Weights of a small transformer language model.
Size: width 384, 18 heads of 32, MLP 1024 SwiGLU, vocabulary 2048, 30.5M parameters.
Architecture: RMSNorm before each block, rotary positions, no biases in attention or MLP, untied embeddings.
Training: a variant of SOAP for these matrices, 313M tokens.
Each number is 128 + 32 x the weight over its row's rms, rounded and kept within 0 to 255. Layers, rows and columns count from 0. Numbers have three digits each. The size before them is the row's rms in percent of the matrix's.

# layer 4 attention query, 576x384, rms 0.0247, rows 129-205, columns 0-47
094:194165108172097147176142140092156133141177124212119107087213184144112153093175130089165112132126195167089106154131153210187132088118171069138128
092:145115133136082114149180205101098138103151103109113118133147113128067137121121086100082164153057170139210098102157144147155136149128151102077109
089:175105105144110102106093158122121082145142143178139143124158114123143152097103086137091115164139119100127152123162162108143207053100079175162140
093:160099111133167144124176088164186160129105107106089168098141153154147194101110147114170078159133150190108168113157122124142175165118103160127184
095:129125105144161161167079115131136166138068125185115118107098081135158125148128106153145124071132123091052134127143142177090097131115123160143147
092:168123164105078108097090151096068111080145135164116126126150136120132091086093063148076167148092206094081135074098150185148134109077131143111163
112:131158122115153154118133133171157166083129138180150153123111124116184154121121110163086108166138162096101157150136162149196141123163161135142110
098:152140096113122160094129149147167119073132115139159119162155152090162122161160113092140047113186061104122118070089136092116182119121122140128184
106:105164126166164104171141137103166122116121180068140125096040125156117095153162142145184156114096080104062150175095107137139163162170148114192148
097:139134125154129140154046128152117166180115142079117104101097101092187162127166104182054058083102087091102169119121147147158121129100091105150072
110:077085116115146122122120104123153154080170193185104090125127135140137116136140154130176156157120079143110094124090180108125077076144110133147186
104:104083111115125157086160110135109110151096103057132132119138147145152094120126166176148139143140174079119097103135057145089153130097136139121149
097:162155135178127182073067168104154059122147128129097095124170181154187102147136118095118155072122146143125199120135176166128159146063117039142133
107:100159090154146180097117134121132092137114155091119135117137133121127141133141074077134155156145134173126151155113134083085123132068173172030153
117:066047113082136078150184149117126147113137139189168167119108128123129096181170138169106116141106164190145114141117148141099177021153131124148129
095:102139166112101126135127098078164147146174127135121096139166120165141125111145164128134092167112143130099031140132159097130133089107143160149103
095:115122109130062098090138095097086086078053135143133128135143139132142127162100126129147182192117162125159157084146212149150118132137126126098124
086:140141191194102181142114133104125098128138059188131081056169142138120173170149151129145089188127154176160174177113160113127151111129088109102107
102:114105102096175122118180092154160140103089089155147153132103109120163087075147130154084133162152104130134114115125105068142115176125212173153152
101:123115084063166121158108146169129138164078158095121137120091078118202173140124118147156181134152132124154182112168070167078109133157136143142091
100:125142117122135162127098106164100119088133164125120127129107089115140098154090117089115138112142099121090099128139130125057138133132157142143148
098:136090130178162135129112220093132144174171110106103162102099136128045128119175083107175071120146152093149166112113118142118165106155130067104147
105:115111132103189067128078133114119081110177140095167121130083121130111140118080180108126119181173153157077111103161099097146122092110161170125114
107:136129152089134110117132131122134088170154109150099090115101140159092154118121198116155104099166160123130129139170162085102166138135146112106131
104:179113159158165132121135101172142077170121070140086135087114110146162102113140055177127153157146115104123090105140132127106151148098152137093147
108:123104093164139140208147089101130097190118169134076135079115115158130111063157168131173114159146083095160059119121121062154096122125095131143141
112:143114115106123157182123110125110117140157147176131118187179088125067174146163188133162154135127172183137092168104102129167103124137160113127142
114:123137143158148096036086115183165091084105123108113185154074047155132122140171116151115113110157112107132136111124129154152145122163157184092159
107:123142075084142099131109114135180143128124113098079095113114162125126139098091064194148136145166158051124041199153079068094158116165148073143107
110:100056128113159141141182079125142146117095152139158090167171162108082149171160153110173137108130094194080076156062163117119107139130096121112151
116:113138195099154136109126141115147140145143113125138121056131127121100138124100103162080138073112199175129119095128164132151178077147167147102131
101:106121043133064123070067098218083147087151159104138193106160066088145129085108080137080091129149098080132118167117162122141073098104118172142140
100:108133096150071145095137126143167122087157124065120154142157121100093122111142165137108132109108166121176136171131129101156096124131091167089127
107:145165139121120143165109050075172165164173109120128138111108096111114164115166103114124164192069126121153112130141111146078138150103153117078159
108:105118161103132204154191089046096137079087091090155142063130075098150169114180075137127108158111137117085058094068029132093086111110135135065124
098:133139112108164122111120202116134139143108143122129110161147059068116100095146133104129163122090167201119100169169137180173125113136169092129122
091:133102109138140107127138096163090150134182106155102141130167123122104071151190155080090108184114198155173127163143132100136122112138114148137146
089:076111195111123125156084158128131115143127117140121141092137094153160105122082137179182146163097105105131191057122131112103175178111083155108119
103:164094202107139145200075068140151175096152061211107075137170063143189090165107054128105138143147098131081102144067148121147135152183145140146138
115:107133172113131070182161121150141140054124099173147156133139149203154150139081089158086142102153148120085126092105149137143090114158141147163175
104:099118140162097099098132143113098149192103122073135139137149128089096164126117164123155072152087065161097178135166132126160080075114133130114119
094:113129121155096126124099149167116083150157131160106124199121103167162072149087141125084162181052115113145070133099142104099141078148082196132116
098:158114134115127099082159110105164133144090071069150192177155146135145178178134129126072162132148152150164169170151166050094155144102168110128122
089:178136134142039071164095141118136089133143171142165137125149107188093153134225137116135097099102110124166131103156130087119163146141121039085112
103:116114167147145123110156129049168087037102170165093116129101138134125144113126089088127059125144178158126083084100169104162112061149138118151156
096:193160140170145142134151131123119128127125166146180110197124188115156150097151056139111082131155120096098140124101112066159175137103063122128156
104:124112191145168088139106089139162148151144085105104104094137179129139137127101066145066090220116147112102153115112166085175133187065043098224089
099:131113139094126133064115137114131155208105148108110145162147105141054113156179120082105141125177152161122145126148113066111168169093100105053142
098:173185166140166142175184152123182087126141155103139114106099129096167088139110096126208157127096140060153130088113104116091136142169165128156146
092:159106074125111199115128135086171114111126133125135185160081138094122124178113088141168133129109081134151120165152174094106154157080147113139162
103:127127142112130113149103064081143172117134051150116138158138137131147147164153081112125091081121144090121160116088131036049117100182168160170147
092:134078156164154107170169159087095098129153146103159157105160150116161097079146083131116102155163133152105108129105105112184110060126130122161139
103:087138181160100064145089186078112108149139114175059082112146146188123105121102115099155137120109155150113148083121109124173105133152143108168115
102:139138136066096178136175088137099134133116161121115140145087105116137125108138141094095114099151085119098134160129079168133102180109148167148151
099:112153115190111087161118134130171084175170141158138102131204139218150105153109224152076162151135092144183142071109125096014093052158103132121086
093:179160154177143107165166128175058112165118085133155094153188118163151171151066117162142141178106135145114062130096081125136123117135173165133156
097:168167166133139165178114135136130149138142114078167118089109171009202121157144128120131139068146098169080158192112134074138169201077180109129116
096:131175107093150115082128144142176185154149135116127069114173131111138113111144106180112207098107133128143149149136163174193134124104125084162095
108:085159114132209175181059117138142124073132168179142086116104130121067067108140118144101168133095108119072090125111161139116144108144113196153136
101:130144146105200088175093138056120129131197105126133136111149100090101092127143049128139138139114120112205175094138124132165139154077113106162101
104:212085118094197139175087127156168146142123087133103091121177123084168167148083097134136144158158135134089118119154116079119161127114127129118136
095:145162086160200132135162142108123101140105129141123115159101174147184163078120115086118122156151142099157089178144159123139102136113060130105115
104:127118134155106075124167145174102074115136081213141124130108114172101134078142181087161121137113132179151113150169131126107093100165147100154127
113:141181105169174129143107179061094128145103127146142097075181096148127075112127140140131121167159183136157155119101105088129103152119165206109122
118:174114145159145129156081172119131126101053120146084100093146145189079098165155100125108123113116156111119142106170132123087120144123081140142131
102:116111110087115166127096115089189135138113158097162176136116130142139165106105114137158121128146105132114152109096125137123087163178146124136158
108:125174110145095085149086163105121120102165107132146157074157113120120120143123143118145133168143138128125145175095137136136077077176130162106152
113:103161130120157134151126114128072073139129142126111124174163146189117168099146118141205174139114075122109151131138120105120109156147150107118168
124:141095172166122072158162107133103060085147076117173130140128147093098105144160135162146111153124128151148129105220138126179097105135140095104130
124:200132138121129117157106204137082098169137072107184119104195117166143225108138107109105179144095114115150132131133094150142138131174131120113131
127:140131121124135147110125134083111112121134087116160141110164072168099098104128152162076101178090163055178136095101144151205154156158147154185103
120:064147116138167186155105121079105161112087179166131081134111170088144154139130124142131188145141176165145067143171129064149141146109177127114137
115:094146145097102129203103160129167130090135173131120100129108077153162056128200151093149153144119113080186146121106132102097101201130094084134094
127:175092073195157114087152105130109134100141144149157136164166107126160145157065122159168117152143080076110101130110113142130101135131145124166125
116:125113125150167134111128163180172147197121163118084144149091116151160167166148092088068183174106094129114131127112120164204132157105117160134157
131:153134080062084143121119127130085057157164127113145092080195128113189120157158105087140148086152076194104091115128124126160149166128077135075042
121:131079132119139148105102067103141147117078129188189102146189174091113149201067120177111120105059148151128103122109105112112153085097123121131175
# layer 4 attention key, 576x384, rms 0.0247, rows 129-205, columns 0-47
099:083133123141123108081066053111127167136134097171109135083167125160100118107118149164109115132119125055119176101135096119074097053123127158137160
100:097101093109162074079080099121160081127115159115078127062080100152141108093179128152168129127086141123099151145126111093064158079183164056158176
104:183093170155127127133110086149119139140147138179121118152126125085111104122133130070128164056092113074126085141125143081113085123089094142086073
096:065159147152102133129127156173151159138128123105128154207136117105127148145177109082157155068128112095207141162191178158156084073070118112126124
109:136132136120068139122150118122131113096188149118155141160131089113139125182151099097143088145180071170158090194138112204118074163146166109093103
102:130128137122140071112142152158136091160147114127107106141174078175210160088110132118148167140177169154114113112144063037141125116121174103101124
134:118130141090152114132120061092126133127151139116141085142121096107135164117152066080153132108211101091124081141115123113043101186110173141139119
110:114125154171134145091060157100121146165119126094114081132154178131089126089134104085138116153147172099142100101120158115173150086137147097146095
118:178134119097070142130062113121147166095144154152152145136133079098141147084100117090117134149156093079106180173100131191093132151128162102143059
112:107131155101097130154141072073092130182103156164169096167048078092158178121144076130146110062212091152151084129127168097153110150127141154147159
115:103161111090163136149129172142125120131129113157101111126122119117182081141154121145113083153133147160173089080195136083168144051122116134185111
115:123084175191150134123118122159112092147074116103130154106137157212110096108081141123099153171149121170107099138105141108097106098100148130128111
111:151178100141115128177118181117049115180127147192159195095169104135089116156119154108182106142097137134178180210126175135154105162074189137171061
122:142156082176157146136113123106105092096164128101125165133038150091117125110161096177090146064116131118121180142134107082085122153100137169115149
136:148146092135177088131083120121127149163124140035170085153125083047128110108143158124141102140161188141154067138147066121128154138136148116147133
107:145115142104188145154195160142109127083077176084089117124132155099102186125119118117115122122087121199147114103147118131175212186136126075145134
102:106109083108092139105206163080108151129146153124164171096112113159115188135133178106122172123131161143108185164127116054095106174116097118175103
096:138110117113155188109124120109202166163137138130115112104130128150137112104091105109136130086158145087131101138149154103087144161115119056155110
104:058115181096118165128122118154124059138138102160125101086128117062122106159118088110127116156098089085092086084095154110118124142072144156117141
116:113133123148094132202168085110126154113131127119113187142118125129127094103167078108147132100126130141067111140110154131126100111195154130114105
103:137152210123134109153116128104157137127078094129101131098080110128141102116138124129150107111134082089129108126112124133103077129058159179063131
109:068126145143106113084119179082170143172098175122083157156073129128120102142105155092120130153095168119186166155126133133107085103122081127143117
105:159113122154136096095155149094111167103104103100112134121079126045120151144112135139163160145128083090170185141121128145115127169101197118096092
109:172179096144149134129107169164136170122132154103121115141103146140145151148128161120148135159133113075117080135130148104128115125126128130149166
113:133140084145132115113116105121136135156129107121107143145141049185091114130196174102144122095130118138130086135133105086078094084130153172174200
118:116106109109130125118144139123130118112157090044119134095152094110090134147095142130105042122149182145153152147175135100161140138144112063095165
132:161090181156114092126137169085083167130193128122131101168122137061102101106103198136035117128118076172202089103156079112134125148150114113139176
138:105149078148151138155146079167147097185084154076126159167188075141085165131183149128148123142076146176087096118165133139130160114224159118103130
120:084127149119144110087132120138042140141148158095108140109059158115180101144116129133160109121172105138124115113132109097177132093141145103115189
123:092124131100130108142121150076139160115145115167133069193115117136126118136159155126119094147117078137133146182140045138127128119139147120079138
133:099168111147022123093094128120124117142142156171136080113084102096156084109138140159134105144135139125174158137115128188138165146098087153109136
097:163147124120178144196110170107160113194159066094112107154135142065148122166140130082163090110182090098200146132133141109147118123122145124135120
104:172122064073082178087103097156160211143081149080103156125131104155157115150101071126125142132112107128076149100126099100121139172124131079102134
096:112111152173155101104205190102110088115100129130114124173155102174127093143144109121139099096139121086174117115135084155154141130159123125085178
118:101106086135148160089132143131068115173143147136107128154115098128086137130163141147192140102107108128182167131115124084144154148122090167119132
096:146105129154057134064063161157117147107125193082105162120142156137165139173191144114107155111125127155116152139115149105119122151154202163155141
087:150087095158110199151143135068105128125150072117196132050164140070178115150116187145123154108129147122168082061102117140128095081089140148141129
094:099154136162172123171113130199096165113104099131097109153106180108130087137164123163114120172143064172104171169162116169169156155088122113130122
109:165136106134142124073201090131122091130148151165176112131117112101168130140082105147130168118137150139072102157152124123101138099118123150113099
113:138127151078147099139138100104119145115132092101181117130125083139101129146095121176096173080124139068154127132124099065096123134093095139079098
102:148157112117060136139092117157184068112126197130181162128159095103114079159092172168105145102156158156130215170148096147154161097118160113105127
098:154171162123092180121140096102178169154090107123146123177101086099102117099150115160129096045128075032118147128026088127115161124087123109183127
109:138103111190084152039085057125080133189180166130121085154105192204118101105148145086143146186098148148135101128069094168152099104151116128163167
093:098135066159107154139153186180077092125137080181120198126149122087162118122123152135131153142095146130157112174105133141114073121149154108087113
110:132101166140137164134125084151121088089163069133136171151118094177048101113181116139159127084120158132115129085137103121120176148171117098077143
102:136088157107144090121079108109115117140152118146153088126081145110152140073118091070088108113115100093149168120116107082172146141132066135080126
110:127130158163173089137089129114108110131127134170189113111144143111075044141136144159109194137114078131109077116074145125151180153105079141150106
090:154127057054087168149103112161130147126078127101090104072149134136158135155074105102118100145097172110105104130183146211142110197142124114092109
084:178105206155179135144041119155136147146187121141127126119134084137160145163139125119158108142132135089140125199121093111193135136153160133149170
098:119049111113086125072113179072095114116070134100110140141124090204076092136134112133146172097138143136132198159089138132163164141106137109100098
096:208157154095107091105090106110098113076070129140098107155105088164073126121152143180135165120151123165153181138065064108111145130113096144123132
090:118107054089135082161103176164102158125127091150171154092088154100100122143115157059120081139106194147192195148148173153153169105135133085094144
106:123136144155126139117105119117075158117161132116155155157123238153136130142199154085171118173119159087130153114136113131112125169133167115143200
095:161119107079088126187163130127160086158159126153137140132101095133143144119080095131150140157118048138076139119130075111097143111106167197140120
097:043117154049169153130137132155108091116116166104089113142144114168107125179147161127157110163145165169089143109132087144101100127140132104127166
097:153077045114102113198128150097130118146119105116162189106135123082142139161131149126103070144123113132136221144125107158141136076146092138163093
109:152126112122176110108113135167074081178150136125098134128054125048171117157086084126109112119190108188156120130118108130153137168129086144081118
103:083086171132124106131108130107141175106100099115160117128136129138144088081183107152103132134177201133137150125124193147111158169121203109132100
104:087112135151130102105120150180138135089156115107168113152123152141202127129098142051102141137130099114157084083096171167038110141142101102114105
105:129103127137123107106138097126075127127123087153097121126113156146151178086217138126133150135140127114153122082130143172138152123133181163128114
100:067134087106128099102115140143104075138151092177090120153129148137133159164134091153107117111174121100146123055146184140135101104079148094130165
101:116133106178163081107123094127107087166118134144145089103065123144141148085124159090136172147116110065170113120097075179131178084106158131130155
111:127122115136123176153173128177107097134122156104124184077133140124073099115117160138133147132107134105134154142135090071182100117152139099131061
119:093162134135113127160098102146212155120200126129139058110104171137163070120086086089083121114136166121082099119103134156165145112127100096142146
121:139046154106174125077142138100095139136146099125189124125123196108144146133059136082153138092143156126169175081166165095115142130162136136085162
106:170124159110179134108130155072143147177158079147101099130150136137105097131105128085147143095134149131115085103105154142130121122163150126156093
119:136095149099115130112090145092131097072117082163150129170067139146100093080097150060123103147151113137165176068137095207161136153136163131154097
114:121126106044086118111146089131134117144126135135117149179086090152164157117100119116128082179121113185191126095189144164120162121130131154174086
131:132113167178141174143132150089182106182138083130035156126097171152152123101094158073152108114161126098114142078085109139136106151128151077087120
126:079118164121103184137139099100127111155182175140066128131141170176092146233062164147158084130134104111112122104092155117058070078127168130140090
129:079162159141108105180154128136110169155132096117089154174143139147146137151096161078116138130098104143064120115119158169123152152108125103149104
119:134104131069169126161123102061142141075118137167143111209105101099144141148185135111110112128146141142097133193082107175174096149069048143106150
112:171123131117096141123093096108177100161118108109112125141178094138149126144113058177176128160143116160106148133136209149097099104099162108146090
125:171122147077037176108159080111167074120132098146143085114085142170057146115139130097081109185146124145131116149108117110144132163153142141138140
127:079139141093120104130136131115126118093193104136085120163098137122134130127134122119150091092126050150108125109071158177175109087145122131084090
133:096148138117100193031124128145106101132172113101120135139125198118146072107150086144120167138138125106132129144093125103083172093119152134179116
127:155128140157063123157174135100182156118121082165161104139081190149191084122122148050094120146172121125134127120145198110163114163149094162109109
# layer 4 attention value, 576x384, rms 0.0247, rows 128-191, columns 0-47
095:133184131130077124136139086132157166126185132135173210089161093161134148147104088097107117171178122119127079123120139125120084130119149164109118
104:112108114159103149125083119164140112110152078111132183132155108096134153097146120068141137166134118157167189120178159184095131125083165152089112
098:090143128050184126085075185066156154074142163123140136103182144130095146135160164099098102148052141171100126086150133109115101092138114133125067
093:169142140153096158124137161152118144055090172121110163118088155145105178130114081152136191128163117100181135128138082149132169173128137080136123
096:129142127165141155117144138125166140154120092163118037105113166093141095158156099086112161084119059126078196104093114165081096176135118164140096
099:137219134099158118102097108169150159158146124109141128119181087095094122134138162166182134123172120156134084124121175097076125096139119129161106
096:092141132138112078147115123114187174147129129074190141130123103144098137110119054129128081111133095155104134092131085129140168136097103136100099
100:137119118144116090109136124146137138166149134147081058134087149118130123077064157112137121091118113179092129128110090130126079148163122052147142
096:090114187105085172083125093164173175139127122091103163150032143192115134105189119144142167166201167140119132109123204114141132155161086154119164
108:109129191108163130121185185089143187147134193128123131093122153115129146136139088158137067137125131134062089133139139104156126147128115175161169
109:115119117171092104136072188084131136138176135192102172179090103085061098164091188204132100118172121140168139102160064147161107178139087104129151
097:076128127121149129116122109031136175118160149190120108166154133174096124114146166095102106100152135139183109146124154188172105057113135142131092
092:105140147132146153137105140117096103126067125163091162106118151122044160134155165103114154095125115128134178098073137121124104157153121140174133
100:149092150119129123156176168130132098154219182108114156093151151181104096082069116083102101147127126139130139131164129146084157093097129124185108
101:124135104147176144112152127108112106069074117085125117075069129122105135104117097109121091117149186092164099177110101149114172075102041223086136
101:149134088101068119129119174087131124152104123168131104131081083046157127166068079085107103117097113129151128088213154108170144137131072132093181
116:206165156117126187182120177161133132115137100164125158170149117184125124124072153139136129122093114142115142061086124188048081172101136154141147
100:085117170097139136120156175157161127079062151123162136123078138145102135206164153188123133131147131102122104126085101131140181165155122132091095
101:101200140140100147166130093148126144138119138104118095166155156160058067092109140178103118114100133087113162148115128182096138125089191179141093
109:098148164145134120095193189101142117089080130117123072180137188137124092144079116151127104171186106139104079182212144206153125142112123103123180
100:128132118134075125199167158107120091141058111106149147099129169120082145133158133096138114148176125162140107127128113094189125174094166155112064
094:132148094141083135101154117152140118148135186134085170086194126143097164103078110093117169084080158142144114125127146129133129145156173106145181
100:147097091123126108160134138093176086086102117094068127079121123140159152145128095097153099132096153147172137143139084156079133148114121153131178
099:124160132120150138148137138118141125078111128096116140122103132137064036098161113153129127185120172136099121136069126149149133162149078149105071
100:114075135131109119115108109088107113145132115160157111127102134109124175144102154066087135134048091097133140112091172126140109124090111060157163
103:134124086122093189170118141039189150193096148133120114193141125103129170126138097124095099139152120207177136165175120109203162137192132102129080
101:139128137128113112107152131166140094131122122104128162099147145205164099178114145160182114135172105096103140076152142091066163140105110113135150
099:183168111113093103159088164141099128108112111103139121107134124128153098147109115125157128047139143091099120150110154134104131144119158128130103
103:128060087071140119140095087091116130061128160148138088112190102115121148135098217053099130099118162061133144164130122134176062138083116176145158
103:203195064116118137153101115163119140148066121139157161107170136124098084096106137154048153101111148119108138150139088098121180136085083103095062
102:109140185104110160123105158046145188086113142103175111147167173120112114173069110142201098168102106150145116152114126092130104133161170142053120
096:171096116106142143150118102122109175111160157134098105144135126099111092119143198164111146095102118187099123100133115167131120126096117105093129
082:136177124166111170130186160131142165173132134178147120102130079059159081174065138143077120120123153092116108118150090117166118172143117143105032
079:087117168134112172145075168164210158159062085096116097135165145118132148111122128141111139094164176126124202104146128092119116088145164070056117
082:134147125124144136126106151158075129114083078048132124103138158111112086095172088178166126107142170073083098143108105087088125127134137190152174
091:143154120143136100149133121132134053110119138139116089123131132113119150088121065151141090141168168146173118164118113159121241082141160126119145
082:132138158139134098118116126075100175139165111072160067115140178147159095098179122116128133116134130095157112158144161182130130158152112120137204
090:129085154158063154060068083175148165086140147127092123123140141155146138203126118105055125193172155176092131197100147047128098156139139125176090
076:139081101102107128135150155136166104184113148171126130111129130117213194088143133087170136153138174127163146105154058078096201122178131116126115
083:190163154179135141152156163136149124079112218132101192163203130066083089085158131144157140038146154065132136133150121119117141137137108150110121
077:094154107077103200141170195108117185161051121145098199103174116121160183127133094127068139105105134149087076136114140098172097106124053151111133
084:190136106125112148130116129152122127090126057148128102122092120129123115153107132104140159142165160093124162154121092104121130111121124051126119
086:113120099117080193217123149092153151115111071185167127109124140153124061129094169113134124101138126136103122097209082160131122121095159096115124
079:138124128149112123155099080140109178177126066093132105152088103173162139126089163152131109113121086144131160192088127114065155125143156086116142
076:106113073170102134105141113155113153140155139184099148123176120149136141112103122137130112098143131133171159140184156099139081035111148140085079
079:041140168156125123122127154082123152123075185121141040126185122141163092101149066117158103108159122080163173135145173113166120178154081139127107
085:204136187106171113117180135085164162118115155162124161140121098117158161163098150084137167124133171102135142166160113078128112114092109129106134
076:153097174163127102109142103161169106106117145116156146176139159091107190095165153148144089165121119149084100088127083111130203109097123148080050
086:097120145115079162138118142139117100178110096152112131060113161088135119117076161106178124132155089120179077071141114138157069159110166147111078
076:119118105122131159193200151078112141105105162141189142109161117163094146068151120137091133130111073118179167078112096059098099108106093099100091
084:111114118128056145110133175143120091126147110133101103120159083108110070132106112154098061116130143170172114120134066128146124130128126154104181
087:122171115154140116131091119143125169159124078140127118122168113122145102198102150173104162182141179094128116162117142115141111115186123143111116
087:123092094164077114098098156137142122139193073120114094137168156116163135112127175098111109091163199097137137217149095112158123152103120157108099
084:136135117147166079144089151146160140115166129113150131069124103128183059210058158132074096120156088126120132161154112148129108164114149142131134
080:115112112118119172120154105169122116129109113124098212153185162114093110136135101192146170095072159053143173141122121099093152123114194163083062
083:098160117108120142071130164109186128193130127132127109159108113100089119160135120150115133108139116124079127140135162144125114149115106112162102
082:113102094103076137134146119106151073116079140189179166066099085137132103118121057120124137160124141097157205167122164179115176157126119141087110
080:103163091097137102115107102144090192128112125144145108198127143189140099154127106108096195188147079154099057112105149150151149179134127112072135
080:139155129137167133179139129089131124170111126185182134142139122072106144064139148137116107089128072173181108126146142084148121066108053151092099
080:086145140125171094108074144131107123144146169146167122167117155138117109208177148145169096167077109119129082151121172179093156145199093169086078
089:122138112129182108085133147158137096121191137131096121126159108156167101117158097133119126116144047137085103162120141176127165123159151129181154
080:114127134137162105132095136137150231121104129085141092099134130173141155099124164161055127123146155128078140176113100159145110116118170183115135
078:168094098137157113147116129126123132069190135137151176111153107098170173186149170121125117147086110139164123102100146128145143178125129095160154
083:104099138071091126126137160126125153128115162115186183066146093123148174167087162148086054070155108146114154141060145122076138123113149097133089
# layer 4 attention output (transposed), 576x384, rms 0.0306, rows 128-191, columns 0-47
096:121114144111076132128098113121131140187115160175107100083151159085129131090101158127132124098097177121121172152191108145128157197116120174154098
104:123135146114164116103112112139125127149095136139014061161116091136127110186131107143159084125098125082176140148149083099088177140100137146191111
101:136135135142090159124183072147134168205184131123163101090127198124150141121132124081144121081151100138143136165141136084151189200151147097098103
096:043091122073148186154062139101086130175091140071072130186126131127129127117135116162155142157157110111112090107148164159121155110126138150120054
094:117135112149120115194128113108143137096090118112169167114093108080127082159129092155138058138134141054161107209165133113142116123131114117166131
100:092082104148090142096130110124104154130125138140119169151122120181207088135117181131114144125099089106104137116109088159139104175143109113092145
094:175124168083130175142122087135176117132144093111154155178088122144117182131083116151136116204179060083110135125115106171104091094102167063135097
101:135124138071103132155100117109143146143145127094146133085136082128158142153157137124094158177145195129131115132020167090097138121107146142102145
101:112090113142094142146124143097137120121107096139094171160106152076143147085146165110086142151094100129113106128144085133112084114110147134135085
104:200116115144080155131107089158144121104148099115112129137078172153140161165086136067140155116093088163169186059088192138171099140148065089098110
105:069116129164129132104112063177110030101133078120077145133133125186156123137143148046123128090159144113157151142133195117058141134102091124076141
101:137145116122139089146116160116118106157113123100199129117154139169161063160079147129164157089096102141146134187199116127137133148149139163172101
093:165116058128077150079152095133068145101118106133155090167148120160123072133123079127109174185148119150124105083157121150132120120165114085135111
103:088123120061067094096104185133165114108106115124087142180107119028178130173118111124119170109137136109118132164092110121075080130140177120082176
098:150126167122118107156131134176142102156165110151126055048110119113150106139088106138087118172132138097133162112098146157181117146145180056125081
101:174056198123121120127084100105135126078144157135099160107138185114148138162116161138156153109132138167141064184090149147105158133162113109141125
106:069105134153109140176149135170122118128143142189098074201122175140178124157051070094150123083171159070142085204147098145130095139129142118134151
097:137139105098141115130157098117103115179123068151169054103148154155140145086152106113114127133183132135142101129138072118141145089176201091122158
098:173065136120131169055152131132156132164089119119178088072122052163131120132142129198144070129226114133088086176130157128138131126121122123216138
104:165093135131127132180058133147178116169128149145104204147113133116083145118186104088137124119110139099131129134132070091134161162140091095121190
099:095082149114161131152108107170148138127110127100197132161159105145091074151087112169152128114069120098076136150105133075150118102146173173152136
094:173104111086140202121124110114113201177094078156190127078140164125147131125106155131131161125100136138135057149139153136173114119092188173119141
100:105152150133095116163181169159149099172177156137116108094132125129142125147120141135144135125082145172076091179033121129079082125180102104120074
100:086133148123172100101135139156163095184168152092107092128120090191142153124095121148153150102166064152071109138135197165100110158064172126125199
097:111080083110158157125179112163133117136074168195147132178116161146153106148133132155117154082149127170130125186092092105111212131116083127148097
104:114115169136136172130164131175123107128147139083177119072142121105107123114098228167084144117040169103091124123174090194083184121154101096070137
100:103077129121095110140121141144126167112082176114083126137154133081090128138086170122130151157128111107080115139147084129152077131134134127145150
099:073069186164110127144125131144097139143121134081164094159160121037069105105082089138129085121163150183153112167115124122094131094111141149127149
098:184113153164170192121141164177121104142106096203099116139107132172138146131101130180167160042130114184124089090116140064119132073166109126122118
102:076110130129169171110133123102100141081162138151183084114145078143151183176104152092133161099142128106091136153104168162144129164177203068141118
095:118127080106103102183085168175131125172098105112104195179141075134133116145185193100151106141140123091135141122207170161110161118172132129183152
098:101178161164123127190083142116165100061133152082106165064148119130117207090148084154135091152099126079169142150102129105101141135080102180119099
089:127200142108154070145106116124082162109123096131122127102135118169102182043147069069178144123093126143131106087036172159165100143134136108162145
083:145170127126155125171110041180104127118155117142122144096127134101158188138135072138116109127105129132150150113118154143177114141151179162160166
088:122103112151080168146089137161164117150078152153127110121138033213181142143105201144151160125119137154169180108161153162119148091134059078152089
096:086117110153046117100150082122140112097155081119138149123136131153120095117142210110089143071139141132103109094149086092120102091141071150141147
090:079115126187096150129163086141150181146147101173103130137123117186124127152091088136024164143116190118112156137184195184130123143134139144127161
095:161139069092148167141194164088157098121087143146119111142081118136121152102127145149165131088125097136111113109144133178142150119115113187113161
086:108143130072161104134171118114147177095120130105135186076189161152069031166103108085124130159185169140152070107150115167160134101147140180139133
089:091068133124147106122141066166090161093107055144133141134129131184140172134128138119140141160158102117170184075141139112172123130142180112135105
092:130140143148155112134090126103111138084122139127111108180081142132118076129181100101160098130113136181170133100119156175115174074145178121177100
090:110158137202119080126159130141131115122147186162078128183129085118161152076106164183138165169139103105130121099144147192145170164109145171161115
097:146124142135198086070142137154149122144156172135114131125164095130151165105121080126063131161170118077164118131069139090146172174117130121149080
086:137138094147134121112162106138157107164179175145142178128111154132141107098162093141126092082133116162085072099062176131137116117079156152144126
085:163111149125142071075078114159098104186073078156157084155101161121147087138131109176102099141151133181118163101103088153115143166159154140202124
086:101116073092117112165186131162108105093143109109111151077131140161059211126086130134130141169093157102106124154128142148173184138049108154132149
093:124158109090197133106189140107091132119110069106143142123137146108139130130136137107146145118142131183047067091089129197074105178205182190155125
090:128168159124123157120106118089180132117123168160060172124118106143166112163120129135122146083134165162142117111208174109104085111099115162143107
097:148157115114199084133122135109108066141087100097145086240164112156102175145129166110046158135122152166050182146106107110144127137117191160145051
083:151090105112128120109127103137167094128105096141144135090126133129136093101159031092126108113119137141119134130119029136129113150093151139189138
090:143113096164148169123193115099154153126155127095116123147054171140198117078172119088154109109133141173103133101158142126095141085112085136150120
093:103102194125110141076123153088206100122151130088167106125071137054063133130117175130122155173103107157094130089090133121098110089126180127099128
100:116135150063115126133192067143139123099156120214127164118137093210090133113104139159150140166117054108090156113142192120139115153165116101116114
093:124141143148119180123104113079168138143074117158121112210113163115109158155151105194139197148167166184120055128157170097143130115115107150126099
090:098109138136133153176063114081149126091085130140168146080035076091134099127174130133116097093177087160109115076082071127180126092088075144112168
090:157133127183172043138137180192085110111136119163143136090127106097106183120160095063186120151091125062124160153118104153115114099156094091148140
088:142150134146117130119152161070087171077097068092146107171097131167145174085127164143153065078130151157188136060078082108107117083101097102121129
089:166074102136167163063157144134178050146146157191152110160141156108149135183134076145105114140126157104117110116179146139102139125157168138143099
088:170148193189135121117160100132214111116120108157168112145177140166121128198103122126138111125107114165096166134099128112121140086167128060155066
090:150079085139109124148168110161114165086105134139068113119088133144091125078123133115057124158124161173136162153160155149087080173128147101101147
097:139044167123109124130093147129184140083106149159139143124133133131119145180133178189153150142101122097164092087209099153123117122145149131100095
088:104170126159114135109130098148116088147128112126052159137132178119092113114120102081167130139132158139086104077082166173123166177086127120122116
090:090121097130112125169135207066157141136132088114060168137147180154058131083109097126137152193169136142143173133093151143134166061129154103129138
090:204166079099161097159105056111138155114127091119082121139072179168168114179146186110197119172116135185124110088128088131115121099201142143149112